Part of a small language model's weights: vocabulary 3709.
Each number is 200 + 30 x the weight over its row's rms, rounded and kept within 0 to 999. Layers, rows and columns count from 0. The size before them is the row's rms in percent of the matrix's.

# layer 4 MLP down, 448x2240, rms 0.012, rows 25-36, columns 1904-2015
106,193,188,163,127,225,197,176,195,136,220,207,209,192,157,184,210,193,172,204,193,170,215,173,201,211,234,218,215,173,150,176,216,218,220,220,145,185,243,236,204,233,185,208,194,165,185,203,272,212,235,200,145,192,204,190,230,204,235,195,126,201,209,170,186,163,246,223,219,237,179,195,174,142,189,203,127,169,161,279,187,155,201,180,233,212,224,186,245,218,233,258,204,201,217,250,170,197,194,199,237,233,208,221,165,204,224,176,185,178,210,213,178
099,212,211,211,216,195,186,217,199,214,164,217,236,229,183,178,209,165,200,210,172,218,180,196,197,227,219,210,213,252,203,277,200,188,188,168,190,187,192,240,249,185,202,221,165,261,179,223,146,220,223,177,191,199,230,220,196,189,223,202,195,178,216,198,222,205,179,213,202,222,215,189,171,234,176,182,239,221,172,227,215,223,214,140,226,202,185,192,149,202,198,221,190,145,166,198,198,206,152,197,207,237,210,206,194,165,175,164,173,186,205,225,190
109,198,206,212,173,160,217,201,185,300,219,216,198,230,183,218,181,145,249,203,159,200,252,212,188,234,175,190,266,188,192,202,207,189,193,181,174,223,187,246,223,228,152,204,213,207,192,162,256,214,203,217,159,214,202,225,190,235,171,213,251,213,239,218,191,254,135,221,186,142,216,188,209,280,162,197,213,212,218,253,199,213,220,210,211,202,210,123,239,193,186,193,214,203,200,107,174,238,211,195,201,250,225,209,149,205,234,128,232,169,202,252,224
097,182,172,232,199,189,191,163,187,153,166,229,209,189,247,190,195,204,207,209,174,186,253,221,204,192,206,203,185,205,187,217,189,197,228,201,135,216,247,238,215,200,196,162,230,208,255,165,210,211,255,188,179,211,199,111,191,198,178,193,251,226,203,243,195,197,164,196,195,152,208,207,204,231,198,190,229,191,207,154,209,179,150,235,217,221,207,232,162,214,208,164,220,288,231,170,228,175,183,203,195,174,156,231,169,161,201,213,191,208,190,164,194
102,235,180,182,188,192,222,181,199,156,211,252,203,197,206,225,199,231,251,172,180,215,236,173,215,189,214,207,217,248,155,210,214,214,184,198,219,188,177,191,197,220,281,192,215,240,183,227,257,212,198,198,261,206,181,198,203,165,186,159,177,226,179,234,185,221,190,252,176,143,201,225,209,265,210,203,221,216,217,198,205,205,207,238,207,189,196,230,234,230,184,226,171,218,228,249,220,183,213,243,187,160,174,239,214,187,159,174,130,228,180,192,245
100,218,145,211,208,184,225,153,175,217,236,202,164,180,191,169,201,182,246,196,253,220,229,219,186,210,316,195,170,187,173,154,241,238,213,213,193,209,219,177,215,154,186,201,179,176,152,176,169,184,175,196,147,170,158,274,173,216,194,167,220,232,174,227,223,194,197,165,201,197,196,204,199,160,183,203,183,166,190,223,210,233,221,181,249,199,217,186,233,201,133,239,220,175,195,198,208,173,184,166,179,224,197,173,155,228,214,240,188,191,186,213,206
094,180,228,210,133,182,202,183,215,247,230,221,203,173,199,167,238,227,183,211,191,210,105,200,231,216,139,229,192,239,126,145,162,172,218,186,154,186,193,211,222,211,172,218,146,246,220,244,197,213,201,181,196,174,210,152,237,209,170,158,227,168,232,213,214,193,214,193,202,142,192,213,226,219,184,181,143,240,220,191,209,216,168,215,162,172,251,226,188,219,217,278,201,230,208,245,157,244,208,187,160,141,184,179,264,250,184,198,198,196,205,177,201
107,197,187,138,282,195,202,179,190,216,185,188,206,200,232,220,191,262,198,204,175,191,181,172,195,198,231,187,224,205,199,210,198,235,188,192,201,241,190,209,209,189,148,195,220,170,174,143,165,159,211,220,174,174,186,191,166,230,157,170,180,178,172,181,150,184,169,183,197,253,201,227,195,184,205,170,149,228,211,173,199,196,231,211,185,193,193,219,194,206,196,171,207,182,164,146,237,218,169,252,253,198,205,232,263,184,221,184,209,166,169,228,195
096,205,204,199,194,202,201,182,199,189,218,225,201,210,163,163,193,148,179,198,175,214,284,244,189,184,189,220,157,123,234,182,154,190,191,203,209,206,255,190,192,180,158,213,200,213,194,200,230,236,204,212,236,198,174,200,199,195,206,151,284,222,182,253,179,186,184,196,180,197,220,199,235,255,185,206,203,189,179,241,223,284,185,188,257,205,208,229,207,199,182,173,199,195,242,242,245,179,212,191,210,190,175,217,236,207,276,212,224,217,220,208,184
101,192,185,187,177,191,204,253,187,203,122,204,180,195,206,253,209,156,209,267,166,223,172,213,223,205,211,188,217,241,243,204,201,183,252,208,149,184,173,197,170,192,202,190,271,234,211,231,169,224,227,206,188,221,171,144,214,219,193,185,225,218,200,222,181,178,255,250,199,176,244,179,230,215,185,202,198,216,214,227,202,235,212,194,201,184,256,188,203,216,205,176,183,198,228,193,191,240,200,211,222,228,191,185,190,154,191,156,155,189,227,210,195
104,190,242,168,200,199,193,199,198,172,168,267,207,197,208,210,202,179,211,199,184,176,171,154,179,191,159,215,251,205,162,225,196,214,252,182,111,186,182,190,197,211,208,206,234,214,213,230,128,211,218,173,246,250,228,216,199,173,219,139,224,188,210,236,198,213,162,159,182,242,212,191,155,190,165,193,175,177,192,192,202,180,200,229,204,195,233,145,195,199,224,181,189,237,212,183,168,193,188,235,201,210,200,192,163,140,213,188,192,186,229,235,165
092,196,206,181,214,146,189,206,176,246,209,221,201,228,248,171,201,188,162,130,155,215,233,205,242,176,202,205,198,214,213,190,187,201,134,205,217,206,195,192,187,192,210,223,182,174,169,149,161,246,192,222,215,220,172,253,202,215,194,172,170,199,203,191,250,191,165,249,197,168,221,168,181,151,151,202,216,214,156,211,188,168,239,208,181,219,209,139,209,168,221,203,182,222,172,176,175,185,171,216,206,252,211,204,206,214,245,159,163,171,210,283,207